config.yaml
head_dim: 64
bias: "all"
extras: ["capped logits"]
init_std_qkv: 0.0334
init_std_up: 0.0334
init_std_down: 0.00682
lr_mult_down: 1.5
warmup_steps: 200
decay_fraction: 0.834
max_seq_len: 1024
doc_mask: true
Each number is 50 + 15 x the weight over its row's rms, rounded and kept within 0 to 99. Layers, rows and columns count from 0. The size before them is the row's rms in percent of the matrix's.

# layer 7 attention output (transposed), 448x224, rms 0.0371, rows 53-63,117-127,181-191,245-255,309-319,373-383,437-447, columns 0-55
084:80 60 65 34 40 48 40 71 47 49 25 40 53 38 46 35 41 62 52 60 35 51 54 26 42 58 51 78 54 38 45 49 19 48 44 54 60 50 48 72 53 57 48 59 66 58 54 64 48 58 37 68 06 43 45 54
099:26 72 50 41 42 39 38 57 14 39 41 32 54 36 52 46 36 56 31 36 36 50 60 55 56 78 82 59 44 36 69 27 40 59 52 38 71 41 39 51 44 49 20 62 39 35 65 49 44 40 37 17 53 14 51 62
090:16 49 26 58 59 52 59 51 11 66 35 49 30 28 55 44 32 04 37 72 38 62 52 70 68 41 45 59 73 58 58 52 45 39 61 37 49 44 69 26 47 51 29 66 78 66 28 83 38 51 65 41 62 42 49 60
098:34 49 32 22 41 56 56 40 34 54 70 50 24 38 93 43 11 75 40 62 39 39 53 67 70 47 45 54 53 59 84 53 33 45 68 68 62 39 41 39 46 43 58 55 49 30 69 45 49 54 58 52 84 69 64 58
093:75 66 58 53 32 52 54 72 43 51 42 38 37 32 45 36 49 47 51 50 36 27 47 51 74 54 84 52 55 64 55 37 22 38 58 39 47 43 59 55 40 37 51 77 41 32 33 59 46 56 64 58 58 60 39 43
096:52 34 36 55 49 67 70 53 44 46 43 51 50 50 45 44 42 57 57 18 57 69 53 48 42 62 42 59 60 88 59 28 40 53 41 28 52 49 47 35 36 45 60 46 63 34 34 33 64 59 59 37 46 48 59 80
092:22 66 33 60 84 06 90 37 52 63 54 23 53 39 29 38 45 42 53 03 47 33 55 67 14 52 45 24 59 22 48 46 64 87 66 44 34 58 66 62 35 62 43 46 53 54 54 63 70 31 17 50 55 47 54 60
090:80 42 44 48 51 71 74 46 44 48 95 70 79 43 32 67 29 36 72 56 43 62 41 39 42 39 70 48 57 41 65 34 45 60 52 48 52 60 60 31 79 52 51 69 58 36 71 77 37 28 27 44 41 15 36 79
103:54 52 58 33 42 11 62 34 43 31 62 34 34 57 29 35 86 40 18 47 46 62 52 60 14 51 75 42 57 68 59 92 52 42 59 41 57 51 65 56 33 44 46 33 42 22 41 54 45 54 29 25 41 68 69 62
081:37 38 43 67 54 61 68 45 55 35 31 47 55 19 48 59 38 41 28 80 50 30 61 65 76 46 29 34 63 62 54 43 22 43 56 56 23 65 64 48 22 65 48 16 51 89 43 58 40 43 51 57 60 71 56 59
090:57 07 54 37 71 38 70 53 80 26 46 21 47 41 82 84 45 51 38 58 59 65 44 28 58 44 38 74 41 65 64 22 50 41 26 41 30 65 56 66 65 33 55 54 45 41 59 61 44 37 55 34 35 02 62 39
107:60 36 64 48 42 36 58 52 52 38 47 64 67 59 49 32 81 56 49 46 39 55 45 59 55 15 40 63 56 45 75 56 59 99 20 38 68 59 40 59 42 76 66 38 43 61 66 62 69 46 52 62 46 64 24 47
110:17 56 51 24 79 67 56 54 53 56 61 61 65 40 52 59 50 29 68 53 45 52 28 64 40 44 53 48 29 46 51 56 52 50 68 30 57 38 74 07 53 44 38 63 80 49 45 50 71 81 55 60 68 61 18 57
108:79 83 37 57 47 23 68 47 76 55 52 46 37 36 43 35 45 36 91 33 57 18 21 49 38 83 23 37 38 39 59 32 35 49 42 60 64 57 37 68 56 43 49 52 41 45 54 59 49 53 53 29 66 48 47 41
102:62 52 34 47 42 38 53 46 56 61 38 37 41 61 46 58 68 36 62 56 36 70 80 45 42 82 52 53 45 29 73 62 36 26 38 60 50 81 63 52 62 85 42 18 37 79 63 58 51 48 72 38 73 85 48 52
106:48 75 64 65 41 25 33 36 58 43 49 14 56 28 73 49 51 22 33 48 55 73 50 63 37 71 72 35 34 44 72 50 67 40 40 49 59 36 27 42 62 66 26 49 47 27 54 68 34 49 21 73 73 61 51 51
106:36 47 33 56 59 53 78 77 65 47 31 75 78 45 50 58 58 31 93 81 46 25 44 57 40 17 35 62 42 32 34 48 67 67 53 65 63 39 41 55 38 67 53 67 44 41 65 48 42 34 30 46 29 25 47 61
106:71 45 66 54 45 65 38 56 76 64 35 41 56 74 74 58 48 41 39 49 66 59 57 39 42 46 83 75 61 57 43 31 41 36 53 51 47 44 12 60 36 59 25 25 39 45 59 56 34 45 51 43 59 41 52 50
112:53 51 51 63 64 45 43 51 83 41 47 56 39 44 56 63 56 54 54 65 53 53 45 60 78 38 40 52 53 21 09 42 79 63 70 46 40 50 09 43 53 45 59 59 33 70 35 60 59 64 19 24 57 37 66 61
100:52 51 34 39 60 53 12 65 40 70 23 22 27 61 76 42 53 43 54 50 39 61 82 70 48 61 41 37 50 24 40 35 46 13 47 33 35 45 46 39 53 50 43 52 48 63 36 69 33 41 52 68 61 38 60 46
086:37 82 44 43 78 52 27 54 42 37 56 62 49 81 70 38 76 71 54 57 63 55 88 51 41 59 77 38 51 30 62 58 42 29 53 51 27 46 32 49 13 77 21 48 37 17 62 58 43 34 52 72 38 58 62 47
105:47 35 39 53 90 27 52 41 40 53 71 69 40 73 30 42 17 61 91 32 70 49 43 42 64 17 50 37 58 52 48 41 49 33 29 55 42 32 50 58 57 79 59 46 65 49 07 59 66 52 54 53 26 43 40 60
100:55 58 37 58 65 56 38 55 69 44 57 39 47 69 54 70 46 40 73 35 80 54 40 28 41 40 59 30 37 43 55 38 48 50 58 25 23 63 58 61 35 60 34 51 69 37 50 49 45 38 44 43 71 17 57 71
103:31 10 36 65 48 61 55 42 68 49 41 51 60 14 77 45 39 52 47 37 46 36 46 34 52 49 58 78 31 29 56 62 60 33 59 66 38 52 63 52 31 57 62 68 52 44 44 72 70 70 62 79 44 50 51 25
097:59 27 39 30 58 94 50 53 46 59 70 69 47 44 58 62 51 61 31 31 46 58 61 44 47 39 63 55 43 74 33 31 62 54 68 70 39 36 27 55 48 50 59 26 48 19 64 54 48 65 57 54 62 51 52 16
097:39 60 51 43 52 29 88 51 48 87 29 60 38 52 80 59 63 87 72 51 49 43 47 45 68 49 62 55 29 58 47 60 66 30 58 41 62 30 19 72 62 41 50 65 49 68 36 63 52 62 36 44 50 28 52 54
096:40 70 56 31 83 34 53 40 55 34 28 82 37 63 53 55 43 68 38 57 63 57 75 12 42 35 61 57 45 41 49 31 55 28 48 59 54 38 45 54 66 34 44 40 76 29 47 42 59 53 25 61 68 71 43 38
098:53 25 37 45 53 52 64 58 29 62 46 57 53 30 34 64 51 41 90 43 64 59 43 43 57 52 58 61 32 43 45 79 65 54 37 35 48 62 54 43 37 36 47 37 66 71 46 51 49 61 60 73 48 47 26 51
096:38 55 39 41 63 47 32 68 53 56 46 36 35 60 41 65 00 36 48 37 34 51 45 59 73 46 52 80 48 30 29 42 42 41 59 47 52 89 71 57 44 50 70 46 34 57 58 43 45 53 47 33 41 46 57 53
106:77 48 75 34 69 46 76 77 65 53 44 51 42 30 59 27 47 45 52 45 33 42 35 41 65 39 55 61 36 29 39 52 46 56 17 67 23 71 47 76 34 55 45 79 54 45 52 55 41 56 56 57 33 19 54 42
095:50 44 61 57 52 44 90 28 76 36 52 92 67 46 45 47 32 60 59 62 81 38 60 47 55 86 45 49 27 22 47 43 25 46 28 47 46 61 70 35 13 64 45 49 83 47 45 45 48 55 29 59 52 64 70 50
100:63 44 53 33 25 56 56 43 49 47 68 33 53 54 23 53 64 74 61 35 25 51 40 54 67 40 57 55 51 27 49 71 46 70 49 00 48 45 90 63 65 41 52 37 34 65 31 52 47 61 58 10 27 54 53 55
091:40 51 55 44 36 31 40 08 69 43 36 49 47 49 34 41 76 33 51 50 39 58 59 69 64 46 37 63 71 27 49 56 40 79 54 62 59 77 31 61 51 70 49 42 49 44 69 57 38 38 59 36 27 81 59 32
111:17 44 59 50 20 25 61 64 47 46 36 51 47 38 59 68 49 29 50 47 32 41 59 61 58 23 70 56 47 40 64 67 43 53 70 40 25 40 74 39 86 34 66 79 62 39 69 42 60 41 49 68 48 53 41 43
099:57 54 31 67 67 52 71 53 50 41 45 41 50 53 83 58 39 44 34 46 37 35 47 75 30 69 14 52 36 66 35 45 36 70 49 63 46 35 39 46 21 78 71 51 75 41 41 51 75 60 54 68 43 53 89 49
120:73 75 69 28 61 48 55 61 53 33 59 31 42 55 57 29 52 49 52 02 22 36 44 41 58 44 40 42 46 36 36 34 55 49 73 39 30 44 47 65 55 65 68 44 47 58 38 39 48 41 38 32 48 31 58 49
121:72 34 66 60 54 32 51 70 43 60 53 58 70 23 33 60 76 35 55 18 44 50 66 46 65 67 71 37 25 75 59 35 48 61 32 62 52 67 75 44 46 59 62 50 37 70 49 59 09 70 59 70 55 60 67 59
106:63 56 29 53 43 63 39 50 58 77 46 66 27 64 57 48 68 64 72 64 26 38 57 27 49 47 56 59 39 55 58 49 75 22 51 55 24 45 33 57 32 67 40 50 66 35 44 55 39 61 64 55 43 63 56 61
113:35 43 48 29 41 45 52 34 69 68 57 54 40 65 60 21 47 37 78 37 63 00 45 51 45 59 34 21 87 64 58 69 45 14 60 53 84 33 49 70 49 58 34 91 33 45 43 36 30 57 51 64 77 51 79 58
123:30 68 16 65 57 35 54 47 83 59 67 68 34 68 54 27 62 53 43 57 40 66 49 59 45 55 67 64 46 53 58 76 23 77 33 60 47 64 21 51 33 73 49 55 36 35 58 47 51 63 60 68 39 67 46 28
112:50 35 46 73 49 23 47 69 46 39 65 60 15 54 67 60 31 46 31 66 42 44 11 50 39 51 64 44 25 85 44 51 56 57 41 48 45 40 63 75 45 51 71 52 39 56 47 54 39 57 47 73 54 50 53 47
119:51 42 55 48 42 29 44 44 56 58 29 43 38 51 25 61 67 47 56 62 65 31 30 45 37 62 55 43 99 53 39 78 57 49 79 37 53 53 43 39 64 63 25 76 53 60 54 59 52 35 52 32 39 31 66 77
112:86 42 26 65 36 52 42 83 56 50 65 44 25 43 64 40 41 33 40 46 38 60 44 58 43 30 51 62 69 49 39 35 52 41 39 53 56 26 50 64 59 59 48 34 48 39 11 62 46 44 39 60 40 41 75 60
113:59 52 39 59 69 50 66 50 23 66 43 83 59 54 34 51 33 55 51 36 30 29 36 42 43 41 60 45 27 74 34 47 49 62 37 50 45 46 32 68 39 21 66 44 52 42 43 54 59 68 52 46 54 40 80 79
106:61 40 56 57 92 53 48 66 43 44 38 65 43 69 31 57 34 40 39 87 57 76 20 28 47 40 48 52 44 56 52 36 69 58 08 54 50 60 70 50 55 53 51 73 57 47 44 28 49 69 70 37 40 41 67 27
102:26 66 37 30 63 52 46 61 35 59 62 43 66 39 17 35 39 58 63 64 22 23 62 52 27 48 63 51 44 32 32 31 35 62 57 29 34 72 65 49 53 57 58 52 52 49 73 33 37 39 35 57 55 72 43 41
095:29 92 57 62 67 34 56 67 30 32 43 65 56 27 67 27 60 45 60 25 46 48 59 47 42 63 49 55 39 68 49 43 61 53 27 45 34 46 33 43 23 26 68 46 24 25 27 71 67 54 57 58 36 40 49 58
086:56 54 50 36 35 41 46 63 40 29 54 33 74 31 12 42 46 36 42 64 64 46 45 55 27 66 30 25 77 35 40 39 51 52 58 47 61 39 45 51 10 42 58 49 41 55 53 48 52 53 38 68 59 51 61 43
083:80 21 63 56 90 68 40 50 52 22 40 52 69 44 34 59 58 41 49 30 60 53 23 43 70 55 23 49 84 29 39 68 43 57 49 35 68 70 20 34 54 46 14 58 50 61 59 47 66 59 58 59 44 76 53 58
105:46 40 60 53 71 47 48 47 66 44 61 59 36 54 78 79 68 39 45 31 52 65 19 42 63 59 64 69 45 41 52 42 21 64 33 44 39 55 79 44 52 53 53 61 64 44 55 44 50 28 56 30 41 52 32 58
096:29 59 19 44 69 59 66 45 52 57 41 56 65 27 49 30 63 52 37 47 32 42 66 55 16 53 53 54 31 60 49 48 59 01 60 45 45 49 48 37 49 51 59 56 58 75 42 51 51 67 43 50 58 56 48 56
096:69 54 44 27 61 19 44 69 52 58 38 37 62 54 55 61 23 45 79 57 59 76 62 33 45 48 43 42 52 55 36 45 45 25 19 47 91 42 47 60 68 55 49 37 57 33 43 37 51 42 50 54 55 24 48 57
099:29 45 51 48 48 40 65 67 65 61 47 57 57 33 84 43 66 63 38 49 58 33 64 60 26 48 68 54 65 23 77 61 52 51 52 70 41 18 69 57 27 32 35 42 70 78 27 64 41 63 52 55 71 26 67 29
088:23 51 66 50 50 52 41 48 52 48 41 56 48 36 86 34 39 19 60 48 42 30 39 33 42 63 73 43 42 54 30 52 51 62 42 34 81 56 64 48 38 44 77 45 41 39 71 49 49 64 43 85 33 31 49 63
097:33 27 58 46 31 41 46 65 55 44 41 20 51 60 51 44 69 53 37 66 54 76 58 63 40 81 24 31 51 75 69 56 38 60 44 36 46 57 56 40 58 43 55 58 52 48 56 42 38 62 63 69 70 57 26 83
101:59 63 58 68 44 46 80 44 83 64 63 50 63 47 74 63 76 66 55 62 58 62 60 46 34 35 40 48 45 66 45 44 78 45 76 38 42 60 54 32 74 50 46 13 53 37 50 52 54 69 31 10 42 37 63 50
095:27 55 78 51 71 37 28 55 41 45 33 25 44 64 49 58 53 57 44 44 75 33 57 40 53 81 43 46 32 63 58 62 58 55 30 68 46 44 72 55 68 57 35 53 28 37 91 49 52 57 40 58 70 54 57 48
106:79 51 70 60 00 56 38 47 66 41 47 46 36 67 44 50 32 57 23 68 35 58 41 53 29 39 38 44 57 46 69 39 56 54 46 46 40 57 77 25 67 45 44 48 34 66 73 50 51 53 47 31 54 65 66 45
107:63 44 39 44 45 56 19 51 66 45 50 77 69 44 17 67 68 48 76 30 76 34 31 56 41 39 29 21 57 76 51 28 47 70 23 42 65 49 43 41 36 41 44 68 65 68 26 57 60 54 62 49 45 72 57 31
103:59 51 39 22 24 44 90 50 62 69 51 55 38 36 62 32 32 55 71 74 53 53 70 42 04 47 19 61 45 59 59 62 71 70 48 60 48 66 56 76 61 49 70 37 73 51 51 51 64 58 56 29 46 34 35 33
099:67 56 24 47 37 47 31 36 56 71 60 48 62 64 63 41 22 61 55 58 52 52 57 64 51 70 41 65 80 30 71 34 41 76 34 66 59 52 00 46 64 39 49 55 32 54 68 33 50 66 66 43 58 71 47 61
109:43 33 45 75 31 50 76 47 69 59 15 63 48 23 70 45 53 66 35 46 31 39 64 63 63 53 56 52 48 24 62 59 40 59 48 26 37 53 77 57 42 65 67 79 56 43 66 79 64 69 41 74 31 15 40 34
089:47 44 54 37 64 41 43 48 33 15 67 27 70 28 56 51 38 32 63 41 72 56 62 38 54 47 54 47 57 47 66 42 55 51 45 44 59 65 51 51 50 78 51 36 53 71 18 80 54 46 61 64 26 51 73 65
108:55 72 44 74 33 82 66 45 55 61 64 17 42 38 42 41 13 34 52 62 32 36 42 60 88 29 42 60 49 37 46 40 26 45 64 51 69 41 45 43 73 62 47 59 26 51 57 86 45 48 63 60 83 43 44 56
107:58 45 59 48 53 21 61 50 56 54 32 44 75 65 16 60 49 63 51 28 55 61 37 46 59 42 48 63 43 74 42 49 94 58 48 66 56 44 36 33 82 39 68 45 79 41 45 50 47 59 46 51 45 16 20 29
100:68 60 41 41 39 71 38 71 54 43 58 68 17 50 46 78 74 71 51 61 32 25 50 44 47 56 55 85 58 39 35 49 58 48 73 69 29 27 75 67 35 59 26 62 50 64 58 49 33 65 39 75 44 41 48 37
099:07 42 51 42 51 56 44 34 49 54 57 32 30 70 63 67 25 26 62 61 66 46 34 66 46 60 77 46 68 39 37 71 35 46 37 63 62 68 35 61 35 45 35 44 36 31 77 53 30 35 23 86 55 54 53 43
093:58 53 58 17 20 54 41 47 76 53 45 60 73 33 73 54 52 58 31 33 57 72 39 48 45 52 66 49 40 50 30 67 60 57 54 48 43 53 51 81 59 24 86 56 34 04 33 55 42 47 77 33 57 53 32 52
092:26 37 35 36 80 65 39 24 25 66 62 54 52 40 28 37 66 41 53 68 29 58 53 40 41 52 64 35 66 63 46 74 32 34 44 39 55 31 27 60 55 44 70 56 49 26 58 35 62 49 42 62 38 63 66 56
080:53 46 63 43 40 54 27 53 43 38 47 44 74 26 70 31 61 49 51 41 51 58 57 41 24 68 42 56 48 51 50 55 66 59 57 65 38 60 49 65 63 38 50 80 69 27 47 32 46 61 34 24 24 40 42 55
083:76 30 26 68 53 50 41 52 51 22 62 62 45 49 57 59 48 48 59 56 37 67 44 36 53 28 39 48 39 28 54 50 35 70 65 43 47 49 70 49 55 42 78 38 57 53 79 65 60 16 23 44 17 41 44 66
097:39 57 85 41 43 55 13 59 35 50 52 44 44 59 07 59 67 50 46 50 36 22 47 51 67 71 70 46 69 27 23 77 57 49 36 42 29 67 62 49 39 73 63 38 71 48 67 90 56 52 34 76 20 32 22 34
093:41 26 30 34 49 31 51 51 22 50 42 49 69 68 42 45 50 50 28 53 76 36 49 54 54 37 23 39 56 45 52 60 49 55 46 53 38 40 78 23 49 41 53 54 73 53 18 49 05 45 59 57 74 48 60 48
089:33 31 33 29 70 35 53 33 77 58 50 75 74 41 32 31 63 24 63 41 28 50 47 44 35 36 57 39 68 54 26 70 56 42 48 54 55 56 62 35 60 33 51 43 68 35 69 66 63 52 17 44 38 50 71 44
091:67 37 38 38 46 58 49 53 39 38 33 58 54 57 64 56 43 36 19 32 49 61 63 51 57 44 45 46 22 42 63 48 58 46 48 43 57 55 53 59 47 57 74 56 76 38 35 41 44 42 41 30 46 56 09 34
085:66 75 77 35 62 62 49 32 41 39 37 75 48 62 48 21 22 42 57 63 36 00 77 55 50 54 47 76 43 49 23 21 57 28 47 56 47 39 39 46 39 43 62 70 65 64 65 36 74 38 62 53 44 58 41 64
097:36 44 41 87 31 48 43 40 48 67 54 66 61 43 50 49 60 54 45 56 25 64 41 51 41 49 64 68 50 45 76 48 51 37 43 34 34 55 64 48 44 58 63 45 41 52 35 39 45 52 58 47 49 53 44 49
# layer 7 attention value, 64x224, rms 0.0583, rows 54-63, columns 0-55
103:73 54 41 75 68 15 65 52 44 52 65 54 30 67 23 63 48 28 50 40 49 70 24 35 44 59 24 38 88 67 56 58 55 31 54 51 53 60 42 47 49 42 25 45 51 56 49 68 69 54 51 55 57 59 79 53
103:69 49 71 40 12 38 49 68 39 62 55 44 78 62 60 78 58 59 60 45 52 44 58 51 66 49 23 44 59 30 48 61 30 75 32 45 50 48 66 42 47 65 43 37 57 71 39 54 52 29 54 61 46 66 48 55
103:47 36 61 69 45 86 46 61 55 43 66 50 33 66 73 67 50 23 74 33 60 29 16 75 70 30 50 49 62 42 17 42 49 48 63 39 54 25 44 26 46 47 67 30 44 38 60 77 36 70 79 76 55 23 53 44
101:26 57 52 14 37 56 69 55 25 81 44 47 61 61 58 54 51 35 37 64 56 36 68 66 48 54 30 53 36 70 33 31 77 53 68 48 58 42 44 41 36 62 54 59 45 44 62 36 69 38 63 32 40 41 70 48
099:82 47 48 48 65 49 52 51 33 59 40 39 67 26 83 49 40 54 35 65 50 48 70 48 57 48 41 61 53 42 49 66 36 63 48 34 59 63 58 67 78 14 72 87 14 58 53 61 57 61 40 48 60 79 38 45
101:57 36 62 47 24 55 54 37 44 46 45 71 33 40 50 48 58 57 49 55 59 25 55 43 80 79 35 25 77 66 84 26 70 57 67 54 55 52 58 38 74 47 32 58 61 54 27 65 53 38 58 38 37 47 20 49
102:41 61 42 53 58 65 47 54 32 54 40 62 30 47 53 54 50 45 31 61 77 60 58 66 49 77 54 68 37 44 83 74 42 47 63 31 37 56 23 52 44 51 45 41 65 76 58 59 37 37 65 63 51 44 39 31
102:53 54 57 51 48 60 27 40 62 46 43 52 64 66 58 56 44 46 87 58 41 30 18 60 25 62 58 55 42 71 34 52 42 48 66 76 40 52 41 64 60 35 46 55 40 50 65 27 38 70 51 61 41 67 43 63
093:40 54 47 24 38 28 57 71 69 74 64 69 63 43 51 82 36 61 40 32 61 69 51 24 60 55 57 39 69 52 74 47 39 34 52 74 58 62 40 65 64 51 57 49 28 55 80 42 57 43 46 70 75 44 35 37
095:31 43 59 45 24 58 39 27 63 81 65 53 47 40 75 35 46 32 39 52 79 47 58 40 50 61 67 59 46 30 33 50 49 59 43 81 64 27 47 58 54 23 45 62 54 42 40 51 43 32 57 45 78 68 53 22
# layer 7 MLP up, 896x224, rms 0.0595, rows 0-18, columns 0-55
103:26 56 54 56 15 52 50 40 58 36 36 54 53 65 45 47 29 74 70 68 56 57 40 60 33 50 58 55 79 41 68 47 48 52 56 56 78 22 56 68 59 50 80 54 47 46 62 28 57 53 68 44 59 60 54 49
101:54 42 32 33 57 67 37 41 51 45 38 60 42 41 16 30 39 35 36 65 81 48 36 70 51 52 58 48 80 60 64 64 46 53 68 65 49 49 74 40 40 56 28 11 55 62 38 76 58 47 39 34 50 74 33 37
097:44 50 84 38 50 63 34 55 42 41 62 44 60 50 23 63 47 58 44 37 49 59 33 61 85 39 26 49 73 24 27 41 33 60 85 56 52 48 63 44 64 61 25 55 27 52 55 52 43 40 57 44 32 31 75 51
098:54 47 28 67 46 69 32 16 53 58 44 52 39 58 45 58 65 57 60 57 39 69 54 64 30 29 35 33 41 31 44 38 57 61 55 71 46 72 61 19 50 25 69 56 64 89 60 49 85 58 44 37 43 40 57 47
090:59 28 42 38 29 70 49 50 70 62 53 56 35 62 35 37 66 26 64 49 56 48 54 33 58 41 33 49 59 37 39 67 52 33 50 53 43 58 28 73 44 49 45 45 60 50 60 50 51 63 86 65 65 80 46 80
092:78 32 57 79 31 62 62 52 46 41 40 57 51 40 42 34 58 46 40 39 78 37 45 55 23 47 73 31 29 48 56 31 48 34 63 61 53 66 60 79 43 38 62 45 31 60 66 75 53 67 43 56 66 51 57 47
084:42 48 22 59 52 24 60 40 52 55 51 34 40 45 33 69 51 68 52 56 48 22 59 21 48 49 57 44 26 09 45 61 40 69 66 55 48 54 42 40 41 69 58 57 62 60 37 46 56 52 40 82 52 45 57 70
103:43 36 24 30 60 65 45 62 52 16 43 54 51 46 55 50 81 48 62 45 58 20 42 62 66 54 71 76 46 40 90 29 58 51 64 73 45 62 58 48 32 76 55 43 45 35 30 36 40 28 53 46 54 44 73 45
094:61 60 39 22 53 60 52 51 61 25 30 36 59 78 44 66 42 64 59 72 64 58 52 61 30 38 60 58 27 35 65 56 63 73 74 33 47 71 61 64 69 40 31 38 76 49 52 69 47 41 32 48 26 48 48 24
100:61 53 39 66 39 57 66 51 42 65 56 42 57 40 82 52 56 52 65 29 72 14 30 61 82 51 55 52 77 71 66 51 70 60 48 49 52 41 23 66 55 55 46 56 57 36 53 39 40 55 58 29 45 65 55 42
093:57 42 54 57 54 41 41 27 73 69 64 36 48 28 28 39 39 19 35 29 47 34 35 65 60 76 28 87 38 43 53 26 46 62 60 43 21 67 31 74 51 59 58 73 52 81 49 63 65 51 62 45 49 40 84 39
103:51 52 35 54 34 54 33 31 53 53 51 51 46 70 64 71 52 60 28 41 36 43 69 56 69 55 39 53 61 66 50 46 47 73 61 53 62 63 81 72 44 59 60 56 40 56 64 52 65 53 54 80 57 13 48 61
129:44 29 74 45 55 53 47 49 44 73 49 35 32 49 58 43 54 71 29 22 58 40 66 37 59 36 59 24 77 44 36 68 46 54 83 58 48 46 33 62 38 46 46 31 65 56 37 37 63 65 40 61 51 54 77 38
098:32 49 45 32 33 68 64 75 44 46 62 57 62 37 71 41 51 37 35 32 42 55 59 46 55 60 39 22 34 46 36 58 27 63 66 39 64 39 47 53 48 30 49 57 26 66 25 50 47 42 45 66 72 36 48 65
105:37 46 43 43 41 52 55 53 66 54 23 41 47 46 52 65 41 57 53 54 45 49 61 57 33 34 53 46 75 68 63 35 24 80 34 35 24 45 52 66 32 41 41 28 50 45 54 50 29 58 40 60 32 60 40 44
099:43 22 39 44 63 37 28 56 61 52 55 40 37 43 65 36 49 28 38 63 25 47 64 49 84 59 57 42 56 31 35 79 63 46 39 76 40 71 52 64 49 52 41 46 73 38 74 56 56 57 32 57 32 56 42 51
104:30 56 38 32 71 47 51 47 40 59 62 75 57 38 15 55 79 53 48 29 47 50 35 34 41 52 36 25 68 54 61 39 34 57 64 48 28 65 68 56 36 59 58 65 71 42 41 30 48 36 39 37 52 64 58 32
094:59 34 42 67 58 40 72 48 66 54 77 28 54 64 38 64 46 65 69 92 50 62 56 53 27 50 45 15 23 77 41 24 46 26 33 24 26 29 38 52 53 61 52 34 48 35 44 73 31 52 68 56 54 24 62 66
100:55 51 58 67 34 48 56 84 59 49 43 58 28 54 72 17 39 43 38 70 52 60 52 56 43 64 32 53 39 32 52 51 75 56 63 37 29 74 46 64 64 43 54 59 50 37 62 66 59 59 64 59 38 55 78 52
# layer 7 MLP down (transposed), 896x224, rms 0.0385, rows 0-18, columns 0-55
105:55 67 47 31 46 45 55 36 49 48 36 42 48 67 63 41 58 41 67 31 49 40 66 33 79 59 55 43 35 59 57 46 61 45 49 47 15 79 38 45 24 72 55 60 53 37 74 54 51 56 34 30 53 37 66 46
110:61 44 73 80 56 42 56 40 31 53 43 47 71 65 41 55 19 32 47 80 44 54 73 35 58 88 44 64 50 31 56 37 40 40 45 40 54 41 44 33 42 66 44 33 66 44 67 48 19 40 62 70 55 39 49 53
099:45 47 39 62 48 56 55 50 18 43 37 60 42 16 59 23 33 56 56 35 53 47 38 31 37 43 47 66 72 83 67 51 64 55 44 48 63 90 64 52 63 42 31 50 63 33 29 43 50 69 60 55 19 52 31 48
097:44 48 55 47 22 48 44 49 63 65 40 30 26 47 38 53 64 72 41 63 29 67 43 39 53 49 52 20 77 32 61 47 33 64 44 62 61 60 55 47 54 58 72 43 66 55 44 58 71 47 43 32 63 50 77 57
095:27 58 70 75 33 48 51 75 57 50 72 40 72 36 42 41 34 39 81 51 60 40 63 18 52 75 37 57 35 60 43 55 48 08 43 32 51 46 41 42 54 62 67 46 32 53 51 26 44 56 46 38 83 56 57 41
089:55 43 56 24 29 38 72 61 50 61 51 38 54 50 67 55 63 26 20 59 50 60 64 40 24 43 35 08 35 24 47 45 45 38 29 49 38 48 44 70 54 41 21 78 23 40 62 39 54 55 41 35 42 66 46 47
089:47 48 51 54 80 41 66 40 56 40 24 67 47 61 51 37 64 12 43 77 47 46 35 44 49 50 40 49 52 31 39 72 38 53 41 39 38 53 46 49 50 52 64 45 32 51 42 55 59 31 57 47 31 69 31 41
105:33 58 55 67 66 23 52 53 58 48 57 53 47 57 24 50 27 30 36 43 63 71 49 44 48 70 52 66 57 35 64 51 64 39 44 36 48 72 70 42 40 55 43 30 77 41 68 30 50 14 66 56 27 47 38 39
097:80 58 69 15 37 26 45 64 51 54 51 23 35 51 52 33 82 51 57 31 48 59 70 48 26 38 56 63 65 55 36 84 23 39 58 59 55 41 57 37 46 48 77 35 61 53 58 44 49 66 40 53 43 44 49 54
096:78 63 65 58 54 58 43 75 60 32 54 28 48 45 67 65 53 62 24 52 37 28 44 84 57 44 53 34 28 84 38 62 59 61 38 50 38 63 59 50 58 26 43 57 34 46 55 39 29 75 58 62 40 51 55 36
102:62 85 47 49 64 41 70 45 34 18 46 56 09 56 69 45 56 43 60 38 81 15 50 62 48 45 30 52 54 66 69 65 37 49 67 35 61 67 32 30 60 54 17 46 49 54 41 51 55 67 45 25 37 67 42 61
105:36 37 57 49 65 79 77 25 33 39 54 60 51 58 54 50 39 20 36 39 82 41 66 49 34 63 24 43 59 46 53 66 72 42 39 45 37 64 52 52 44 47 57 50 50 49 61 50 59 59 56 27 54 50 64 32
122:63 36 43 41 45 62 73 13 56 57 44 36 77 44 35 39 47 65 51 47 28 25 49 77 60 46 40 62 70 64 59 59 45 53 67 59 65 43 86 46 63 52 28 60 59 53 23 39 55 28 44 78 67 47 74 14
096:57 39 32 38 54 83 77 40 49 50 48 60 27 62 56 49 54 26 55 61 34 43 67 39 28 34 32 29 45 27 55 61 54 54 74 72 25 35 40 57 59 63 49 52 33 52 21 29 52 47 37 47 54 68 22 23
100:47 29 14 76 38 42 09 49 51 50 57 60 49 53 39 53 58 50 47 59 31 90 35 30 49 33 41 41 67 66 45 36 46 80 39 49 46 38 31 67 43 79 23 40 56 62 37 75 46 43 43 49 66 37 39 52
097:66 46 34 47 51 55 73 34 28 72 67 68 33 37 33 53 50 35 70 59 39 18 69 52 40 35 52 61 43 74 24 42 75 18 83 74 56 37 56 38 58 55 62 63 39 53 57 46 39 50 63 40 57 62 79 68
103:62 50 54 51 32 55 53 71 70 30 46 50 45 52 50 42 73 20 55 43 80 78 51 44 68 63 52 55 50 52 35 42 39 62 26 38 49 41 47 08 66 27 30 37 52 65 37 55 58 59 62 67 63 37 45 65
096:77 68 61 59 60 60 45 56 68 60 58 64 46 76 10 44 59 66 83 25 48 52 74 54 47 59 50 38 51 68 67 77 55 45 54 27 61 61 29 49 67 60 44 56 25 35 57 36 37 68 63 57 50 38 33 47
095:40 41 66 57 59 47 34 61 38 54 33 39 37 52 43 54 51 61 43 73 41 54 52 40 26 23 42 65 48 40 40 49 68 70 55 61 79 40 25 50 47 70 75 59 64 44 55 54 43 62 56 27 21 48 46 60